Each number is 128 + 32 x the weight over the matrix's rms, rounded and kept within 0 to 255. Layers, rows and columns count from 0. Numbers have three digits each.

# down: layer 5 MLP down (transposed), 1024x384, rms 0.0997, rows 326-347, columns 288-383
# gate: layer 5 MLP gate, 1024x384, rms 0.106, rows 327-347, columns 288-383
# up: layer 5 MLP up, 1024x384, rms 0.107, rows 327-347, columns 288-383
down326:101139139142107088137178103138136146172130176102138088100155137118144195087132137129083127114146103165146165160104095122169126127130139129152080133128162096096114189154129146129105106167138181109166145167096095165140154166171096150151108101186121116140098098162114137115153132164133122133
gate327:158093126173114130119155075107099180109173103065112135137086155144125108108031135116155161122095136124133144143177106109124115108114151184144168100139089163120160111151100089082159154163124152118128138079128079131126146088109121101160163091149082188138175132105104155100122130089100086123
up327:140099086145120145152143181176169113100145163091140117129170127103105088137134105072125140084099123076135117145131145117167149135120156097161135135139124190132192148183126100122066164111145151161117082156048062159096105142140118167180108208150133110105176136135120158127128187115147142149
down327:105137139089114128166106155184136083136125144125128119098161125086128140108203103113105119138109171112154088128117168096097154126147137093113147173141151128098120167146140160154121111092154156133126080162068119139072090108165137123109149164100145099085112190166122154103128143162152179145
gate328:100128175046077154152093120106107109127176137145146128167135137140114111106146063168169181163128182151154122140171104122115135116126096140120133153077135146170080125107142153091156127098092178097142153108177194114132096104112136192145153163147149100151142110181107156069169146111117117064
up328:096105122128142171083151159160104086161137171079070148114194087166105087117103130109127073169129133083090159122144130072111117112101116152119101129068117138109165125106142098090122113136122146101114117130173099129076112118175119113113142119092138173090133101104087101131107152163101131107
down328:163101076176135168097145153128091122153038116118091125124095135121102150189111160126142057160135106109138183106121113104109087104181114084100085134090120184135139097152102179101095115146160123128077100104161114144129063153111126084151141137148111205108152148069148097136056105158123141145
gate329:124126153118131139147097142132125146131140163155148102148061163047145121130153123142127075100148148178082157130170023105107160167106112152104209181124142154140154101168168109080109091185104106161162146100177119146110119072142134098172126111151118083108138123154075176141124086189168177077
up329:100079139139150126109133103173137153134092097170146199193053110097095104128148131122097177182124130155135106114085119068153141142139162094154174125063139149171132133182147119157087059168128176143218151160157107118138136142157146110118138128135086182175160141106091108118171151145108125096
down329:175128136126111106142112034164127105147147154178171092146061126070142071149192104138125025145113104175114079149055163109094158183128158100096143093118100161129143126083143121075098072163090152094149137122096118142117126120166133110135152097113106164094118128081133169116113119151144133120
gate330:146159082146157098112131141172071117147135108142129155119157105140101086099113109160108109127154117173095104104115105122144109152098175078142108144131132130126196101055159152172176151156185175107125080168107126143060138098118109124186103129145110075076139121105089148047165128177142077152
up330:114144137093156221196097141075138138099039134113148147135128124189119106149172139079174180082086175089190138171075069091109132084085126132111086126133172107120101122158074145160112136168092111160119128157145123178196118173094211118112152124108140127129133115109128068144120139099103145152
down330:139179152103184095105133140106114110128107115156101137115120140220098133120188157148166124100122182118156121097097048074069089068094119086117130128126187122113087136165133133148160122186149114127148076171158158176111095150102117131121147051147171143132199112095171114137145082120169151140
gate331:113159057148100107171153119111153091119195145079158150181095098099092130135159081147105089076177178080095119094114175099126100118162105144137127128118137119082108108136152158104092173136135160094148158133123107116056110124092174119101148140117075104161123132083142136149135058085057131142
up331:125100155078111171128147098093096117178158139130119079134228141160136178131120086074123136132105195135090164118147138082113063063144068120112117120131126166149150130178121146108149181168177141143131171139151139148116157135126146157156140150166132126144190075131128130090151104055132109111
down331:095146148088094163161127125127112155165159175130121114198157107107167140131189072118139111115172132138116159096147133104159072091114161096181112179147119156097090118115118138121122141130128108135165134112164105123113086124141114099177116120161134096169083081121148065144165036186094150129
gate332:082121138176130156130146148143094095121111126091147184154143183141174130164184153172123150163156133135100143139155105089136144155106088155115061103170119094178158109028113148062160116186093103134102124135117169219082154080077141149155131058128100096105183071141150107060159171105155088141
up332:121165082109099114157158120155101161114129074123158118146176123132159113168140146145142119075112119145144150128080117149065155124098125088094169148114132115184126118125153121108178165117148081118124096144090112140151160138050145149102198139220111121141188149090154110139157197160112082108
down332:137144087070099132130124109100121131108150114133189047132141102120157164121128147162099129080080084144124129133132135171143123104088129114164161112116121164153096115156117112072139190155114122114093178064126120103082103113077162079107179179110108127114157170090050135124102162162069095156
gate333:103118133116139112151149110161085142182201097107109222147083163098138153135064070133114109120132168133140139157136100120162165124144188103189162104143175133118172073146077125163088132113160109102129144138135128135129136162163116113165187157112129169116154051092106145143138160079155125168
up333:157131125044146139162132091108067092124152070183160160155098129106091169054158179073152121161100080128113082171178110159104111142099131117164156164114181061200137141141092099195132146115153132146084148173153135104093148157171114131195087084161089070200163138100124117126176116144088111154
down333:189145104062151162183145127141081112093121081093154174142084122112089150133088108090150101093136053088104129137172113119128121112102113182177074119140107137117171108163050143128114176126169107134066155127162127092135186144186102129086097109134087112114093117146114113156176113115119106138
gate334:134099061136165135164141157147107063151110123188094110128065174176103154160056156082168120103116123189126059146172098063156080122185114116106123168120171086122093119114119124134115146178137091114140131192150110140091124123088156157127112168103071141124123144140137148177168159139149096082
up334:118077057172150094173121154130131085174150134179090106130097151099135122135100178132107140135116127165143044132089150096146128104126151093098139169114149095069125128057105141192118086152172074134111142158181126088102152122137165095084114112141115133141104191176116119142187108142099092098
down334:096081076159100129185118178128161101154139137184127171153158148136188086146086204138102120135118130105151066171128109082101134103127169136118135147121125091077132100073114063127127057199168087098139165127083126097133186143140186076034125133107148075163133167183110151119177150137104137111
gate335:138180163159125106145118197133088136108176173080083128079094119143108133129114125123179141106106130073075150135120115119124157167112132132057103133074162137076153082070110112177110154150132096104140106109137089132160110080119135106124128117191138175188115110113160094180107105092130237140
up335:158105109109126100138182106201205119113134083091169121160124153097135192103055138057114164059105077161107102145162088166096134042184121145086108087145106163111125082137173111172161093064176133125079106118108109148085115157133102103153140104111145102125133178193122192081131154202104107157
down335:106109112143124133142217126124134048149141068120157140100148163112135140081065129118129170115049166107129066060092120132092140105149132185107118087171173147155106156135159128110143096092132122138099168123153090110139138153130092116166103090142142097164179113108045166130140159198090089112
gate336:108162101126222135052055071138089096104159140166126101129080159144130083130102074145184106102088140172088121143125136089108107163149097109112138108181119107134099114197125154110131156152137122115165143129119159163129123123128146117144110150167147223111121158055071118176158118057151148149
up336:134124126114164146146158177131141108148070083133139178112143116089145143087155118091146153132057151127074149089113127117163151089167091027085158099133143189095100133094115152123103156122150140102151126090151126132122118110132125112130156152163129098114138118149143133164113165144114132103
down336:109130177116154149162144127110136164166130143169068062157139118160097176161131087112174184132096146105067140106106101167133134103091143122074102118144182189100120114124124147141124159117161119166081135113172153136113000176078153129114131129182171124071116156135132078135113140130172151135
gate337:176105116169131120130127114074138170076171160095136155114100132118148102155185099118196136090150104182149166152210101126096136132125108113117086120096137142150124100104047067143136120157085134131164095132145126115204137141121109130043115156142155155055103081067134081089164113149118103113
up337:090142123177109193148053108113091087103156152121135191155109107097136130107087133149100146167118150129148126121173185144112131122134068125132098108100107180148048145117142148088093129137078122145159107149094127185156128102131094166138132159084109119107120106100148080097136105084121105117
down337:068081136142163207134127122142141086155112164100147175166163165128130197116133154071130089103131118161150171184087125079148179111212088095076142128134143165124095112167145109087096144142128091133144179136169176109127120167107157162116137159123091153121153184140104071095113105116114048119
gate338:155177124132150078111243158152143107190143200124098130117116115147091073130157116138164149160182162082136120135071098124168144139137146117108135093070117121163097084116101108121038101140181110160096115108099187124116112128099144135136119105167140122149166143132113085132107177101062180160
up338:192122106112121166142066062132135087136111099073126112114157173160127176132106192164138148158099099152177128133143078150132163099124135107094120113068110121089093108065090082075065153164116147136085097156095146103171125081108135101115153127115158083060128179104110126118086110111107142141
down338:123098083126074149146143126146101135150094122130123118100124122135165170165146150149110125094089043124164109123154129128120166136139115096043143080144054124137098199058054121069108107195093177131127159108126105106161172093197134099088150143126170140121168153137132171113130118087106122118
gate339:167134112129066130099129157122109087113187091104066089143179089144097146155091150141140155150116161182115065160157078103106097121102121130092093132115104085132069152134096139097134142164103111172139141150141091113179106082156198201157095167145128153183158113108094149079156127154119150139
up339:136099122125208131173108139128092143125105128162131124138156194178139111176171164088151176142119132146140201126087127182122144182117139088133091139133240126154052126137084133191141075140114098163111110126119135171161121161099195095176134079046074100121139177128133087171130122128145115097
down339:220098145086154105142141155102111081104139119086095109174173127103110116134138069133196136121158169150077192031139089156115132154113120104157084119113166145148073142098072134168144091183095099159116123156157162166110100117144197140170097080069153140186137166074190140126176112140136132072
gate340:091160114119106154113173101078131133174140126129119140141108170137118104176093174167091148145172117131054151123132104102125156148126147157107143084112138165179181068120105128122106177110106116083147110143086094138157108122127108104083106143086120133090101093078122112126109186144117119090
up340:144183154137123181082122118151193121138113101098127118150118181084145033117127149185191136066124168167119147132121138087137141171113123143077167066079100133148072127163134123138092145176171129118127054190172082255130121163148116146151085116144103147070186144145088160104128154161116138136
down340:090135137141126138170107120119085155130139100129094138174194088157100154090132097110103129082148103121152070129110160151118109077108131155121141196124093117122098123145149140147116142119136108181098164143118134132105255107132170139139163083149164108142125128141031144165146077146140165136
gate341:146104191166145088131170154092119090085135120166138102138126187150110171147113142145054131119159103159169102155222109208127094093133178192098143074150117109148191128114093138195114122159137078125084112061177096106139127140169111118052118160115092153117165129101139087152152147133147117112
up341:126123142153116135122143131118147139135064107101103127130136105124144131132174140136125117122069159115153144184131114146122177135125131173094105113193163104179156109130128124096135126143163195089114084116152104149094128112112207149142120159111111169102196042133132115088164110222095120166
down341:075141093070135135161052121207142153118117114077142117139095122156169122112183102125202126146159142137151166125117053152121143121118146150081106128156118126115119084161139129095109140114117145117168119126139072121113129161137161130170146136152132087142141172112074123129123136087134155127
gate342:133119124113130150104087118158086104069100152103138125126084138169100142137171161093140120099141118142145146109084162102121099110217088108081151136180083115114136089101086101036098085179055159138105149130123081071016131164089122125185081066136168177155093134109122163127091132089107174110
up342:105103128156153170143181102145151106114120101150126084110122148106129154091069122080107081112147133111093118156107035133118156147164141050122094070104186085144109097124096108149087161120131103092143142094103124198144154088064106181139201073081107141174139163124161136134127118104152061155
down342:068104137085095171158128162086105097162112125110167098141153164103138187122151131143101139129111188097094085136160098106091135124163170112091143091149144107094051118117101116104114122139101137144137179132083084142164154120082128162138186137104119130147176181175104158145144136127055103149
gate343:152115140139141058106084129183111123176102099086157133091136126149139156140166090101167095121156142108105131148109091085109117135166089109144158121095148102089177125099142103112088126149132123115144099137097134126115149158162107106139143108174079171181150102092150147117125096109141114131
up343:109180186118179107147119156138154103148127066127163125159101113139157178117139105151073103102141153059132165136114158158139092102149124127227108146121102180183164147099164141104170180068110114104120108156094136089096138104080144146144134155116144105115123137168125134118130100141115140080
down343:119183088124128193170183126165176141083128068167102102126128097135119142135144143118076108169105107163111140143154104184090173027118143102101112124125134185137114160127152149081162166088145152144119135121153131066160174193123111117117072150132163077204142166153094106108161146101125160093
gate344:114124076125187132138162206132158125140136109173126121119105129098127131142181161084156110126163145161144047081145128135141155159082108142063126136092128062159102162141134133151131106126110108126224142123101060114107124084143082158132145055145112126156148175129099171095155154130133130154
up344:123052141121098087110178133129107079121133102103165102130083098153098044134105125135130128183069087120123146133139169089094109126186069108180120127147142146119150081120114143071159116133122148148130145079188156153126150127068150157175090199162121129132101102130083136151174092146120192108
down344:153099107126116084150171086102113104097130143114089101090127156170136034174135135112135125181074069157136129142098164150135133174149090121131116142095138140125154048107164123099154142162116154140116092147106130109076023090097182131158110137101099139129154115138098132165167136130101130111
gate345:172133083116109111147169090082132141121147159118149176153108138087085106125165089112126144090157078159071129082142100146114132134156101117082132176105069134134176129169124061151171150177103155050174164076134135106116139107155083170123141109178100115128138121161172114116153108145171153152
up345:133184087125135171122090070124103067149133119113116123132170159106163167110149124125141126122110181121091121155162165092116114133135167141119129133152130101116159114129074124089123098109154127143126102189156120156147119142110104122132151145099125161125081133076066154146087136145085137107
down345:083145122179153106095117078130076080095101193150073120094116192122158084052133116102147149104128179120061136142165100110167089122127162139142152102120148123131137140125104115099113127208171097079159112193156126137111085129099098161141178181142105161173154073127050093119104173156131157118
gate346:094137145119054090161130088120106174183121068110123117130147135125124122195116082120180143129119100134194139169136160158106112169182142098120067114135078139118154064122131117129169169115052079108077042134129096079126130135063134155146118171149136141133137117147095124116164100124164088103
up346:129167114127120109137099087163142166151111083154106097199100089210093114150113092171097171045154124154166111134128151101162155142178113109157134079125104160159189107154066160138128147113131076129099144156153167156147128181094184130128098126144119171085140173118093094129125140140154127132
down346:139138108175155075091103142135155164167060129143146121146105131113151177156117110176133118099141090126164098115152138138177072128158116134143132107124094125145159140118127130109144156146129135134096119121128109104074196149081167170076170113150159144124133152184113172079187146152159075138
gate347:115119115111105150092136110147103160140084100085098177094140140222103091163097115091184099149144112158154111105117121082138106105089117173151124100155091115128115113187117134095121161103139106132161124108050107123105119116113125132118143135101109127104144080093127111148141157162132109089
up347:118137149166136097121104131156110130096125104201140115122158104107184159132098154105069140176104105166124157158086083137148158140097111147119110082154126097112132087184135164170163107139155138129166142104100147120197132117044140101138137115191124122152149124040101132170071110110156123152
down347:121152174131123149098103047175136159111159148146193142137158131133159101128143124131121124099120145145092109100112152128137115105106072120157136118154153140136142127158155160133121097152082131159139149116133156143189085140096112112157128095122083130084134052099099116175101108128194114139